Weights of a small GPT-style language model, trained from scratch on English Wikipedia.
Size: 12 layers, width 768, 6 heads of 128 (3 for keys and values), MLP 1536 SwiGLU, 114M parameters.
Architecture: RMSNorm before each block, rotary positions, no biases in attention or MLP, untied embeddings.
Training: 913M tokens, 3483 steps.
Each number is 200 + 40 x the weight over its row's rms, rounded and kept within 0 to 999. Layers, rows and columns count from 0. The size before them is the row's rms in percent of the matrix's.

# up: layer 2 MLP up, 1536x768, rms 0.0612, rows 799-810, columns 384-575
# down: layer 2 MLP down (transposed), 1536x768, rms 0.0575, rows 799-810, columns 384-575
# gate: layer 2 MLP gate, 1536x768, rms 0.0608, rows 800-811, columns 384-575
up799,100,224,186,247,221,249,215,202,150,266,212,169,163,185,285,187,170,146,228,241,220,197,230,156,143,193,171,162,208,178,217,178,170,177,248,280,223,224,230,150,111,160,149,236,260,248,209,174,251,208,181,208,252,176,211,238,180,245,250,269,219,248,164,332,242,161,186,186,223,218,186,175,298,178,222,178,194,151,225,246,134,203,124,202,228,219,221,138,191,171,258,200,156,284,224,229,251,187,247,228,155,265,229,172,244,226,182,139,162,170,217,233,138,183,185,137,227,245,151,268,186,180,184,195,210,203,182,279,185,235,207,223,220,232,239,165,288,184,161,192,186,192,175,201,180,261,251,261,189,179,204,215,208,230,159,116,161,238,240,188,215,190,219,162,177,153,145,185,169,141,188,167,187,212,231,230,176,274,192,184,229,160,248,305,187,197,184,130,235,239,199,207,238
down799,104,201,232,287,222,197,236,234,225,266,191,209,265,141,208,164,155,195,267,208,201,152,181,134,158,239,189,204,227,198,182,162,176,248,169,172,181,182,285,195,201,136,117,193,237,201,253,122,247,268,149,167,224,194,200,292,204,144,170,259,245,210,181,232,148,232,229,144,191,212,224,244,237,209,338,189,194,241,260,217,195,180,260,186,209,185,214,254,157,256,274,245,152,202,197,151,209,244,227,187,186,191,224,232,241,227,272,234,150,146,282,194,201,171,197,127,240,252,260,170,163,133,158,203,168,226,223,235,170,240,232,150,245,215,178,195,197,207,91,214,253,236,175,169,182,179,206,132,199,248,263,140,248,188,193,237,145,216,104,162,149,251,174,166,102,217,229,159,269,164,260,238,122,195,158,163,207,152,187,244,261,233,254,269,109,198,192,229,156,230,225,153,255
gate800,096,216,208,165,185,214,223,232,196,187,192,169,254,221,193,237,117,230,166,260,148,172,191,165,213,166,258,198,212,180,186,213,260,192,115,245,229,183,168,136,254,242,237,145,182,204,217,237,225,176,220,244,210,184,157,225,109,235,259,241,229,252,144,204,167,256,151,176,177,252,257,172,190,259,167,218,257,187,193,188,198,282,215,226,221,215,174,208,154,185,100,204,252,142,253,317,155,242,243,208,157,153,148,141,204,170,189,246,224,256,214,146,177,203,258,190,183,184,270,184,179,280,159,155,165,164,129,172,276,204,167,182,154,177,117,177,196,201,215,255,184,192,236,183,203,281,232,168,91,252,219,212,185,286,147,226,209,155,214,196,192,138,223,137,197,134,148,275,120,236,170,198,211,218,251,189,217,169,142,168,192,243,167,239,240,202,170,192,219,200,188,163,206
up800,098,190,209,160,234,173,217,164,266,138,152,130,251,282,180,189,272,151,195,214,221,221,221,150,274,138,199,184,194,204,197,116,188,131,187,224,188,204,213,216,241,182,227,153,229,279,218,192,253,182,238,151,163,222,223,147,207,232,187,230,178,142,227,209,175,226,231,180,244,176,194,188,233,242,194,207,272,225,220,206,221,179,259,137,203,143,150,94,164,185,234,212,167,189,209,146,91,127,249,163,261,181,262,210,171,190,204,158,169,129,252,126,152,220,181,238,162,185,165,213,229,187,249,216,291,201,174,253,187,203,116,223,165,175,168,190,250,176,174,224,220,220,275,227,156,225,193,215,199,175,212,206,248,183,234,214,162,259,160,240,165,100,221,256,254,178,162,244,246,204,281,100,214,162,185,234,173,131,204,118,149,200,193,230,205,215,181,223,207,216,212,236,178
down800,098,220,252,209,244,185,191,260,178,188,192,186,280,180,215,181,219,144,219,182,184,254,210,207,254,237,177,214,202,161,115,201,237,164,203,206,254,207,256,231,231,231,205,172,202,291,208,193,213,279,207,173,167,203,258,171,190,143,222,172,157,173,168,208,258,224,194,159,92,246,150,113,153,232,227,162,274,124,264,172,217,261,197,170,203,279,207,156,210,168,144,188,202,226,199,209,228,176,182,217,249,213,162,158,194,202,141,214,187,210,184,179,196,173,237,201,238,156,156,215,133,178,263,206,220,283,220,178,154,190,250,191,208,201,198,163,166,170,169,189,210,207,166,279,126,194,196,255,188,162,86,223,211,217,245,198,165,153,139,205,136,220,187,245,193,238,144,254,235,190,235,196,211,146,215,234,141,188,177,196,208,266,187,188,222,281,179,325,227,171,96,163,204
gate801,106,95,221,176,211,143,184,211,172,152,192,239,194,148,187,162,148,198,195,199,208,263,192,201,188,226,209,218,133,192,138,165,205,156,228,217,212,237,151,113,164,193,212,186,212,197,194,271,184,233,227,162,293,203,131,145,159,186,252,137,200,238,226,168,217,170,225,231,219,162,198,260,179,151,193,162,196,234,177,132,221,233,244,233,267,271,153,248,184,213,226,129,183,182,172,200,170,147,271,119,210,281,118,172,218,180,217,176,265,181,287,188,258,120,218,147,243,202,177,191,152,152,223,253,225,200,208,160,236,182,145,185,136,138,148,170,186,211,191,209,174,222,235,220,261,221,183,244,104,183,219,171,235,223,136,214,191,206,169,213,189,157,188,190,182,155,310,133,124,212,186,208,223,264,174,199,139,178,177,222,105,221,242,181,149,190,171,229,285,158,225,127,227
up801,102,266,172,244,216,241,172,121,164,266,144,151,279,169,163,160,125,224,205,210,155,190,225,233,207,264,173,132,278,259,201,195,222,199,205,200,233,250,186,175,160,176,190,162,279,171,208,172,197,210,180,238,159,166,245,246,208,193,177,165,212,150,192,188,221,163,224,175,152,178,138,244,222,203,179,196,239,109,294,231,139,207,103,289,231,173,163,180,181,127,194,145,225,190,210,177,205,232,260,262,194,158,233,226,152,184,175,188,207,208,244,222,176,230,249,206,214,208,200,256,199,263,234,206,237,165,120,211,293,199,267,132,192,166,230,236,239,253,163,208,223,220,149,172,206,227,253,151,231,245,207,212,238,217,233,219,261,106,207,196,113,180,223,203,221,207,208,193,186,200,233,235,234,313,174,192,207,255,301,172,163,168,204,209,240,179,245,191,231,188,220,148,145
down801,104,187,290,219,226,248,197,183,239,184,243,223,241,199,222,185,185,243,237,210,174,192,286,153,177,181,219,198,207,173,185,171,200,268,274,161,218,221,172,169,226,216,220,177,154,218,210,284,189,141,236,207,207,136,195,192,124,190,214,189,120,159,180,172,214,216,230,104,201,226,172,186,269,215,178,217,300,203,188,190,204,226,181,262,203,173,248,167,280,129,160,227,180,172,162,195,243,204,131,215,164,159,162,206,178,212,162,170,151,192,186,231,147,156,246,223,188,204,138,198,140,183,94,133,166,197,226,170,230,231,194,190,241,169,162,210,256,249,214,209,180,295,240,182,155,221,155,240,140,166,125,210,143,165,213,222,162,200,182,253,247,195,252,134,200,181,243,249,129,167,192,188,242,256,225,237,173,166,253,233,226,268,214,250,195,165,172,173,254,151,380,250,87
gate802,096,178,241,157,231,186,160,204,226,161,243,234,178,182,143,220,251,199,182,183,171,178,202,165,170,207,202,247,75,172,230,199,112,220,169,175,178,137,220,265,192,142,269,266,186,171,158,202,152,193,149,179,186,144,245,239,194,189,185,200,259,260,204,166,180,219,237,262,234,164,301,166,246,130,225,184,278,216,191,198,86,184,196,223,222,212,204,273,170,181,219,198,197,183,292,205,260,185,185,215,218,180,184,193,257,197,238,199,286,148,194,213,170,235,197,182,215,171,175,196,188,159,143,183,169,132,228,225,197,181,261,201,164,125,225,115,236,183,195,154,208,209,181,172,207,163,180,190,158,234,198,167,150,153,175,246,190,153,180,192,140,199,190,296,245,197,234,240,215,143,165,260,199,197,123,182,244,233,173,175,180,226,225,215,197,160,148,255,198,177,245,195,285
up802,101,163,251,180,213,299,178,137,255,224,218,146,183,278,163,201,247,155,226,241,174,136,140,202,208,124,120,171,159,183,98,232,218,206,216,173,193,216,227,181,207,176,274,222,239,209,172,140,149,243,185,203,250,224,228,153,205,220,190,281,174,211,225,246,170,187,228,181,165,208,228,172,232,203,181,255,285,162,247,208,121,236,187,190,190,170,258,290,133,138,233,125,242,179,118,272,217,217,200,170,136,167,225,176,182,191,232,211,199,197,195,290,275,224,158,224,194,203,204,245,226,229,143,190,179,163,231,205,209,263,221,151,122,285,145,111,210,177,214,247,162,241,172,119,194,238,207,180,182,192,252,260,168,261,211,195,180,229,186,179,208,167,225,187,136,175,198,217,170,191,162,200,196,164,195,164,205,214,213,178,226,214,100,235,190,184,143,188,198,124,214,138,235
down802,101,241,196,307,272,218,181,203,167,205,127,189,147,217,139,194,210,218,168,266,254,191,231,223,138,135,215,251,236,205,244,185,163,174,217,181,329,232,186,200,197,146,258,175,208,207,147,196,229,194,246,288,245,197,243,137,276,276,170,193,185,158,192,252,240,84,188,246,269,242,137,221,227,102,127,232,130,254,172,150,126,256,133,181,210,238,202,224,154,215,161,140,166,236,216,173,177,177,222,184,178,149,191,318,241,189,253,200,183,190,241,196,185,169,160,161,274,218,170,173,165,240,222,135,178,176,189,171,235,253,178,163,211,209,223,210,172,210,200,240,252,184,189,205,160,228,167,197,271,200,178,237,178,198,223,188,196,179,131,209,177,269,196,249,158,227,274,196,153,205,250,213,184,169,138,204,165,125,210,186,219,237,246,197,194,208,266,203,184,191,214,200,294
gate803,098,195,153,226,194,209,177,191,171,286,211,197,216,262,236,206,211,237,105,255,223,218,112,228,193,152,195,249,245,184,152,275,204,171,230,189,158,211,192,244,136,262,242,192,219,213,234,188,200,149,200,176,292,178,200,212,165,213,146,276,268,199,225,150,239,156,188,217,182,168,177,202,193,189,192,244,223,193,121,198,197,202,211,221,234,266,202,167,119,221,181,173,165,253,212,215,154,240,142,242,183,216,178,152,146,209,198,167,141,229,236,201,220,190,169,235,166,223,174,222,171,190,262,224,142,199,193,240,216,179,202,231,273,170,177,264,171,179,128,159,147,231,214,196,198,187,215,127,251,233,173,253,140,221,117,199,223,214,226,217,191,183,193,181,209,212,253,149,225,186,191,183,230,249,228,232,290,204,203,207,192,195,162,272,253,213,261,234,131,123,274,173,163
up803,101,184,161,248,217,180,212,241,216,349,184,185,224,273,263,222,184,199,135,236,204,219,173,257,169,218,185,246,253,196,214,246,159,148,195,175,174,164,185,266,152,211,293,166,206,222,266,218,158,164,226,206,239,202,184,206,183,162,164,270,288,181,230,202,201,180,192,179,203,193,228,212,221,230,165,227,268,213,203,154,188,248,156,204,214,230,128,173,168,200,217,216,208,195,162,165,192,222,182,178,221,186,201,177,198,199,268,252,205,182,114,242,173,151,198,214,159,252,237,223,236,211,236,295,250,206,201,259,189,156,246,234,260,210,171,171,139,156,248,187,182,140,225,181,186,211,238,185,155,202,107,158,158,259,153,194,189,237,226,245,191,262,196,240,196,215,246,126,302,201,191,189,160,219,191,243,273,155,230,224,241,207,162,231,244,229,241,257,220,160,252,205,184
down803,103,237,183,183,196,176,232,211,198,309,117,196,195,240,180,188,195,174,204,157,250,184,203,209,263,202,145,164,215,196,157,203,199,188,130,123,211,106,158,200,246,208,162,243,176,191,228,151,96,210,173,138,268,162,228,196,176,213,230,209,228,171,221,257,211,246,247,152,238,204,176,159,168,152,246,244,151,174,152,226,194,196,180,184,217,187,218,167,202,225,195,201,158,147,237,216,173,197,204,157,234,160,227,199,157,188,230,298,251,183,220,234,218,206,173,239,133,169,235,148,237,273,191,179,240,131,154,248,160,197,211,220,195,231,202,129,163,202,242,229,154,210,213,231,183,143,222,185,175,182,185,155,185,204,147,166,221,233,189,193,215,204,245,130,127,208,231,203,213,243,224,190,213,241,163,227,224,155,182,156,220,238,203,204,236,241,144,246,151,214,213,160,190
gate804,093,223,154,207,177,195,187,182,212,171,295,208,165,276,218,215,267,167,178,250,214,177,227,191,219,261,206,203,193,213,228,168,205,202,248,191,196,128,233,169,147,209,148,132,162,202,184,185,154,191,212,196,198,241,215,167,179,215,167,240,214,263,197,173,209,223,237,210,229,187,246,228,217,262,218,192,219,204,232,294,119,222,213,131,199,258,125,95,163,232,172,171,259,258,150,248,203,124,221,211,212,287,207,187,201,224,213,192,178,229,180,219,266,148,244,218,141,251,126,141,241,137,164,144,227,244,214,198,188,132,171,238,186,249,170,260,177,251,238,236,205,202,184,191,103,148,180,215,212,174,218,305,215,183,187,235,195,219,178,205,216,217,195,164,219,208,286,247,220,205,213,203,231,196,149,208,136,176,144,173,205,226,170,127,188,144,198,188,155,200,205,206,223
up804,094,261,181,220,207,181,191,243,250,217,195,184,223,79,165,214,205,225,184,220,139,144,229,234,157,228,194,186,203,207,247,188,122,198,204,233,172,215,229,192,196,178,255,167,206,182,143,183,235,227,204,114,244,156,207,289,214,180,195,164,147,271,183,151,195,219,267,109,224,221,159,202,221,219,191,181,248,134,211,148,208,201,182,215,172,192,202,269,226,135,255,247,158,183,218,161,162,294,142,169,237,103,198,184,223,246,210,202,183,244,220,151,224,203,205,207,215,223,239,239,130,212,255,221,231,177,194,216,182,192,247,133,231,155,196,180,250,161,235,207,174,240,176,124,264,290,220,100,196,211,238,217,191,151,244,194,209,176,205,183,172,183,222,241,319,157,249,187,128,137,190,174,146,145,171,191,171,133,173,207,207,174,157,243,224,208,176,176,173,188,136,149,224
down804,097,215,178,218,228,217,176,157,249,221,180,187,232,233,202,225,228,214,227,173,202,244,235,143,163,159,186,125,217,148,174,225,227,172,247,215,205,186,185,193,186,149,175,246,209,219,221,229,230,199,216,189,162,234,183,245,233,212,220,208,199,130,206,275,164,165,134,246,188,203,217,214,202,130,205,168,199,232,211,196,168,136,148,258,185,151,158,244,296,154,197,207,243,209,239,251,171,252,181,201,277,182,255,224,193,174,182,244,194,140,274,199,224,191,187,182,218,236,188,204,142,213,217,195,161,188,164,135,211,193,237,159,161,177,228,184,186,158,179,202,214,204,210,215,223,181,149,136,247,243,172,214,160,210,166,192,175,177,243,220,163,177,240,223,178,216,214,209,128,185,115,161,194,250,141,275,194,195,250,249,202,197,155,158,234,187,214,166,184,152,172,279,207
gate805,097,234,215,240,133,176,186,279,225,211,226,240,209,172,241,241,158,261,154,136,183,159,188,233,196,177,154,218,174,218,164,221,199,236,221,159,236,244,144,203,230,208,235,190,239,196,211,230,242,167,204,225,247,183,174,177,235,250,257,225,155,214,182,289,188,223,169,235,216,170,189,145,248,202,170,124,306,216,210,153,195,179,166,275,242,127,234,227,163,225,170,217,164,261,169,186,171,205,226,295,213,184,249,171,183,204,135,193,229,206,185,160,240,299,171,214,187,169,184,244,215,239,227,129,228,244,216,171,153,234,195,277,167,154,171,136,237,158,225,181,227,158,210,221,179,200,242,208,183,216,208,206,132,215,195,223,222,167,200,221,173,185,209,168,281,237,185,168,297,173,194,233,188,249,185,222,158,160,180,148,225,192,211,248,256,208,211,246,219,142,214,146,183
up805,099,176,306,162,194,179,215,253,162,201,271,198,163,211,217,229,201,142,222,190,244,291,171,178,161,138,181,162,224,176,224,144,173,153,228,259,183,193,149,189,208,143,130,257,250,182,205,208,224,174,177,215,219,185,182,184,201,148,213,181,134,199,158,263,199,193,216,235,146,189,139,246,130,234,166,144,304,129,209,171,193,145,214,201,193,175,177,123,151,236,208,162,206,157,205,185,178,236,198,203,182,170,181,243,213,254,227,184,90,180,179,234,199,158,243,203,215,158,295,243,348,87,222,218,166,196,122,174,145,204,236,238,177,163,216,156,227,250,180,240,179,155,193,171,141,255,95,218,190,162,149,164,198,193,147,175,241,225,203,221,201,222,191,129,176,217,219,180,208,142,225,187,189,171,186,204,212,268,194,277,211,225,226,184,214,281,245,152,266,221,170,206,242
down805,100,252,197,172,161,212,158,175,218,175,241,74,155,163,251,229,184,202,113,215,270,207,196,258,196,181,182,252,193,170,178,273,114,218,288,221,159,200,207,313,161,210,185,148,222,160,199,180,187,168,210,263,221,209,147,252,215,230,221,215,151,224,225,282,183,202,242,257,181,159,263,201,219,282,189,160,224,94,189,154,258,159,153,270,188,168,267,183,211,254,253,133,222,192,139,183,182,242,180,222,152,230,130,206,184,184,242,159,235,143,206,227,212,242,204,256,196,165,196,280,165,158,197,270,177,245,243,268,205,234,218,177,187,185,144,249,206,169,176,261,177,187,171,183,289,189,202,265,182,216,170,212,160,128,204,198,276,179,240,154,233,219,190,143,181,196,213,213,226,193,276,172,240,181,133,139,213,204,179,179,198,160,241,203,213,233,227,190,218,206,212,227,136
gate806,096,183,176,257,258,179,191,177,213,176,195,171,263,138,95,238,187,216,194,230,158,254,179,239,186,208,149,235,214,221,183,180,200,133,229,249,234,258,241,207,233,170,179,255,237,161,184,145,190,246,192,217,194,125,137,188,206,176,195,162,171,252,227,177,175,230,259,242,215,155,198,278,143,112,160,212,199,153,206,175,221,262,160,166,250,250,191,196,180,262,158,157,197,167,182,169,183,219,216,249,211,210,241,248,221,176,230,197,174,100,245,190,209,315,154,200,209,230,184,171,244,205,243,216,211,210,132,171,258,231,173,258,206,261,120,183,254,266,188,217,150,175,256,174,231,159,278,233,257,166,239,195,175,181,124,205,143,228,200,172,224,151,180,263,167,196,234,208,174,172,158,74,183,204,202,148,257,233,126,173,260,259,203,194,176,188,169,195,159,143,227,231,190
up806,099,214,210,203,286,106,246,270,191,213,128,278,137,252,201,186,209,222,179,221,139,188,217,285,191,147,172,254,220,240,176,126,176,233,301,124,247,175,201,210,299,189,216,187,190,253,213,232,229,240,199,143,207,217,110,150,294,148,255,250,167,160,216,167,210,203,256,224,192,215,231,270,165,271,198,257,206,197,211,154,192,218,194,223,199,137,191,129,232,176,152,179,201,192,176,209,157,211,188,200,137,183,199,137,243,244,219,221,147,212,266,256,173,179,185,210,197,194,208,241,191,213,257,199,127,157,209,225,195,237,205,198,234,193,205,200,130,245,168,195,155,250,165,199,245,241,116,136,175,215,116,163,191,184,147,147,208,230,174,184,250,152,152,249,191,192,151,231,205,244,163,192,238,171,187,223,236,179,154,187,184,201,210,253,181,258,131,189,205,120,130,149,159
down806,098,257,209,309,230,204,242,219,151,247,198,153,178,180,243,145,160,233,181,154,156,266,212,148,200,193,280,162,219,182,225,201,177,285,151,200,176,168,236,178,162,211,133,187,191,200,200,144,217,188,162,205,106,126,211,221,162,195,104,134,146,309,208,225,232,171,199,195,178,215,260,177,185,212,208,215,217,171,202,201,189,211,168,150,200,247,204,185,220,278,194,232,170,206,235,175,272,246,219,241,234,223,223,202,150,262,197,197,185,224,215,214,255,219,218,165,267,130,118,189,202,262,171,151,218,185,206,154,190,226,304,154,216,235,166,188,168,131,182,223,229,254,225,210,219,231,167,226,188,141,191,225,156,196,202,230,124,235,235,181,223,186,234,187,95,204,222,202,191,199,131,164,192,159,241,212,245,199,230,212,163,143,166,203,225,193,218,193,197,246,191,148,173
gate807,102,149,176,229,228,249,253,246,222,253,163,152,112,254,179,208,241,222,173,210,237,256,173,152,257,262,272,272,239,243,185,164,192,162,187,235,154,172,310,212,220,258,232,138,217,213,127,159,218,333,179,253,138,185,181,264,293,251,268,234,216,141,112,201,213,208,212,188,255,217,229,247,199,181,157,188,216,253,205,172,161,170,169,217,209,190,154,186,193,239,210,223,220,167,160,241,239,204,144,238,245,146,190,266,177,175,198,209,215,214,185,166,216,267,227,244,200,226,307,223,237,230,116,177,204,167,183,240,110,216,178,144,218,170,269,248,198,203,294,140,237,157,201,222,168,191,266,227,180,228,195,165,200,183,162,183,161,195,267,237,112,169,166,252,142,159,208,216,228,209,222,225,146,215,173,197,185,207,226,183,166,262,245,189,206,149,215,280,177,213,169,228,175
up807,102,178,213,238,246,166,222,164,206,282,197,216,104,217,131,185,248,234,218,241,268,140,156,244,141,262,222,94,179,268,235,198,239,199,199,232,151,267,209,246,224,196,255,166,250,245,91,211,293,336,253,240,181,234,116,246,178,260,221,149,250,190,204,272,265,196,194,193,262,175,256,200,205,209,161,188,281,220,224,202,232,180,245,233,138,248,172,233,107,140,197,185,219,193,164,216,199,228,134,272,153,209,193,217,224,252,250,241,146,249,162,189,199,273,163,188,208,243,252,181,197,200,169,164,185,157,178,211,181,227,210,175,277,172,210,231,238,155,247,222,261,169,167,176,184,233,274,187,245,184,230,227,174,232,185,165,204,212,235,190,204,228,160,192,222,188,241,154,237,188,158,254,191,195,234,198,217,224,192,173,201,186,186,265,213,205,250,228,215,204,187,158,204
down807,099,187,227,200,112,155,157,124,174,199,216,237,149,208,119,196,189,152,168,161,174,143,194,261,160,186,154,250,155,188,177,133,201,293,190,250,151,159,149,204,232,314,214,208,150,225,195,178,234,130,179,262,263,242,212,184,225,196,188,192,119,205,243,226,131,253,176,250,197,217,184,110,215,193,233,217,195,175,215,171,236,154,226,235,201,222,158,166,189,177,185,176,269,230,180,228,175,198,206,158,181,216,256,147,186,192,167,180,184,249,192,171,221,198,214,236,269,109,122,254,213,223,230,222,124,247,224,179,266,81,208,285,138,175,198,167,132,157,188,196,206,252,192,223,164,187,195,157,175,202,191,201,156,216,216,142,198,190,158,196,264,229,222,247,229,199,219,210,206,146,152,164,201,269,234,164,142,265,206,202,248,199,199,168,189,183,213,223,154,184,150,221,174
gate808,090,129,186,220,161,173,253,234,180,123,261,170,304,240,176,217,287,185,271,145,196,151,271,165,177,199,161,240,162,162,143,225,209,271,105,207,148,218,220,250,209,158,208,188,238,217,216,281,231,184,172,151,179,180,223,155,236,190,153,150,180,162,138,191,249,181,193,187,207,175,200,273,175,158,233,176,187,213,195,145,239,216,248,190,186,189,213,208,135,178,181,209,242,226,260,245,236,162,217,108,251,192,199,220,237,118,250,209,165,239,253,131,196,165,224,118,194,220,160,123,167,206,261,161,173,268,92,192,156,152,164,176,241,217,216,213,184,174,171,233,151,124,181,168,212,99,176,220,184,194,247,171,241,181,226,190,221,113,142,279,272,185,166,213,243,200,203,130,146,247,197,135,185,129,213,275,218,196,168,203,95,186,198,208,195,193,245,165,238,263,276,251,270
up808,090,156,202,194,254,203,184,221,208,159,150,166,226,170,215,173,166,124,178,171,217,184,207,226,210,168,184,235,129,193,218,207,199,245,269,227,178,200,190,236,254,156,228,224,142,248,142,224,185,119,179,276,193,168,226,129,215,158,186,197,188,288,194,97,203,165,211,241,127,122,190,236,194,225,168,166,170,218,132,100,195,219,213,256,242,192,153,196,168,208,249,230,193,209,169,253,211,229,251,231,216,219,214,283,222,159,208,191,190,227,264,175,75,213,224,197,154,182,189,201,179,201,218,217,132,206,175,169,208,130,190,113,189,184,187,245,187,189,212,159,206,203,172,203,217,139,174,247,219,155,223,114,273,178,169,107,262,152,242,273,216,213,213,259,206,230,145,142,197,168,162,157,145,159,196,195,214,143,166,206,215,202,171,93,210,235,211,151,190,181,215,169,211
down808,098,204,253,195,163,198,248,227,190,222,185,214,169,196,212,248,227,215,147,161,258,188,180,141,202,253,160,188,191,224,209,232,218,226,169,176,227,203,306,232,229,208,207,147,194,177,188,246,163,216,233,141,171,44,256,147,262,128,198,205,155,227,155,228,205,215,214,224,199,196,183,154,192,199,260,180,155,181,249,249,197,216,222,253,199,155,203,200,271,248,207,138,196,274,123,151,288,168,120,197,207,167,228,194,218,190,258,212,200,142,203,297,200,215,274,233,190,229,126,275,210,170,207,186,223,235,160,146,191,273,163,213,233,189,177,206,155,177,211,217,139,214,175,234,202,225,160,177,153,219,160,206,223,168,236,207,240,197,222,200,176,170,221,177,233,159,217,181,206,223,169,147,180,136,188,181,224,226,169,269,224,181,239,187,155,216,224,249,216,191,271,202,181
gate809,100,140,171,187,168,154,185,99,205,204,258,136,127,157,171,188,217,244,195,225,139,227,179,211,231,283,137,176,111,164,227,334,186,171,185,171,259,307,153,195,160,200,122,147,194,251,294,240,217,257,221,201,156,152,221,174,199,189,164,213,179,274,261,183,177,187,220,189,202,220,200,139,194,238,187,256,164,171,179,204,297,216,176,129,210,232,235,203,216,250,154,187,257,201,186,289,192,260,160,214,193,227,151,221,209,234,159,189,164,217,192,231,201,239,176,233,180,170,124,202,225,194,209,177,214,203,220,218,253,214,223,147,159,181,187,206,222,210,199,223,196,184,219,217,237,223,130,235,173,203,157,219,180,288,203,177,115,218,199,198,167,198,217,155,141,222,265,181,205,236,191,150,191,189,219,177,200,115,228,225,217,175,137,165,263,210,148,176,146,143,280,173,199
up809,105,271,218,266,245,222,222,201,207,215,215,187,166,197,213,156,207,200,239,188,205,241,179,160,188,190,152,193,184,132,218,239,168,223,177,186,209,164,145,258,176,222,183,218,265,199,215,213,243,220,262,176,226,199,217,234,205,192,166,168,176,182,141,190,149,260,226,230,279,177,189,141,190,184,224,193,168,285,181,220,167,264,220,213,148,254,238,201,188,189,166,227,148,179,185,235,281,194,171,222,207,260,127,216,200,185,218,215,158,160,160,197,184,186,227,247,196,225,126,141,205,243,172,180,102,204,181,250,215,250,254,247,227,226,129,217,197,196,169,201,110,147,158,256,228,237,237,254,185,191,134,206,297,233,179,269,169,213,210,259,162,167,227,281,235,236,242,256,179,153,169,128,259,169,133,188,156,195,146,240,199,121,204,191,241,203,210,235,248,111,198,122,190
down809,103,265,189,225,242,241,226,181,146,216,201,194,226,178,234,158,176,236,212,192,180,225,210,109,213,225,104,162,119,201,164,238,231,187,244,169,178,197,216,186,170,205,201,195,158,205,312,190,194,187,247,220,248,206,233,283,232,237,155,123,148,180,202,253,169,191,152,230,171,200,212,216,155,253,189,205,125,219,234,207,161,180,239,237,200,186,278,268,244,214,157,248,228,194,199,301,246,240,146,177,189,193,176,141,211,316,290,129,196,212,219,260,152,185,163,232,201,227,100,150,202,228,178,209,160,195,186,212,104,324,149,193,194,226,183,220,184,186,196,186,93,203,229,163,178,258,161,228,250,149,269,252,227,253,98,215,186,178,167,219,181,208,194,197,199,153,145,196,207,231,161,188,214,188,202,224,235,195,270,213,230,242,194,161,200,155,196,235,159,164,246,110,184
gate810,110,228,186,168,240,208,190,246,249,201,262,168,199,196,155,232,157,236,136,261,290,239,256,202,192,235,221,228,177,227,207,119,171,185,149,229,193,137,137,211,204,256,276,162,119,190,229,194,189,150,220,184,153,209,178,194,212,221,219,204,172,177,177,182,249,178,139,131,203,200,253,148,220,172,245,148,203,229,211,253,215,163,190,232,153,259,203,192,179,257,178,83,147,233,182,214,218,206,191,181,127,229,147,263,220,248,203,271,205,234,150,170,162,206,270,142,196,235,229,198,184,155,201,220,256,226,201,168,222,214,193,220,138,175,78,236,199,227,167,241,259,224,142,165,206,224,252,182,163,220,223,158,252,208,215,211,192,126,275,210,203,217,196,165,190,150,257,270,190,227,278,234,197,237,245,233,219,167,240,225,151,200,186,264,138,253,129,213,171,318,179,215,252
up810,108,173,289,255,134,157,168,248,282,260,161,180,190,250,194,257,190,243,154,222,221,247,202,223,195,217,158,220,197,227,210,165,177,208,240,268,256,166,233,177,156,222,260,158,120,257,290,227,259,233,163,186,173,197,256,257,194,250,205,217,192,238,231,170,237,188,188,213,204,231,208,170,219,188,195,195,206,245,195,180,137,173,260,242,186,221,179,175,190,260,208,156,129,204,259,218,235,134,238,256,166,160,218,232,232,191,232,212,206,163,151,238,256,253,219,201,193,192,167,171,188,210,189,218,225,119,176,178,197,160,255,135,236,182,156,157,230,130,145,207,261,202,114,226,258,188,304,254,181,269,193,265,245,152,251,220,169,212,92,297,212,144,191,229,176,151,254,191,225,190,181,198,163,144,199,208,223,145,227,162,195,215,173,163,217,226,123,164,159,244,184,169,233
down810,102,190,214,235,158,263,211,175,190,201,148,224,188,173,139,150,168,269,210,222,226,227,117,274,232,130,259,232,244,286,161,213,178,224,260,198,157,177,123,201,210,227,196,201,149,224,198,183,204,176,136,183,191,216,311,207,216,203,180,185,158,197,197,164,185,193,145,212,186,250,150,212,171,195,209,185,160,240,201,210,210,255,179,166,210,212,180,268,230,196,194,184,165,243,209,149,182,214,259,194,138,201,214,216,213,266,190,218,180,238,180,217,208,145,214,181,170,290,235,136,184,227,210,230,216,61,171,201,127,178,187,176,287,189,240,160,210,140,240,202,231,147,215,188,227,175,263,233,180,227,238,225,169,230,237,174,132,181,227,256,212,141,240,261,211,125,245,186,101,197,187,201,190,143,200,171,164,244,241,232,256,193,166,199,246,256,192,229,172,311,108,218,225
gate811,094,215,233,154,135,191,155,137,191,157,212,201,205,173,218,214,181,162,188,203,190,153,238,212,148,194,231,260,177,189,262,192,171,241,189,235,195,228,191,108,230,219,167,256,235,207,240,234,253,168,244,233,229,216,184,184,188,216,174,225,139,245,223,194,223,241,258,220,109,212,179,186,210,186,203,240,229,232,237,245,182,208,89,217,210,197,302,223,256,209,212,234,129,243,200,170,249,171,233,210,201,303,175,154,242,216,189,188,127,207,209,142,201,247,227,248,186,151,203,259,241,161,106,220,175,180,235,142,274,193,219,239,181,274,207,234,202,197,190,208,175,208,236,170,182,218,171,241,254,193,64,242,186,275,213,228,157,174,220,189,275,229,247,228,155,138,243,188,230,230,174,148,155,185,184,242,150,186,182,162,211,130,119,162,235,176,203,222,155,101,169,167,213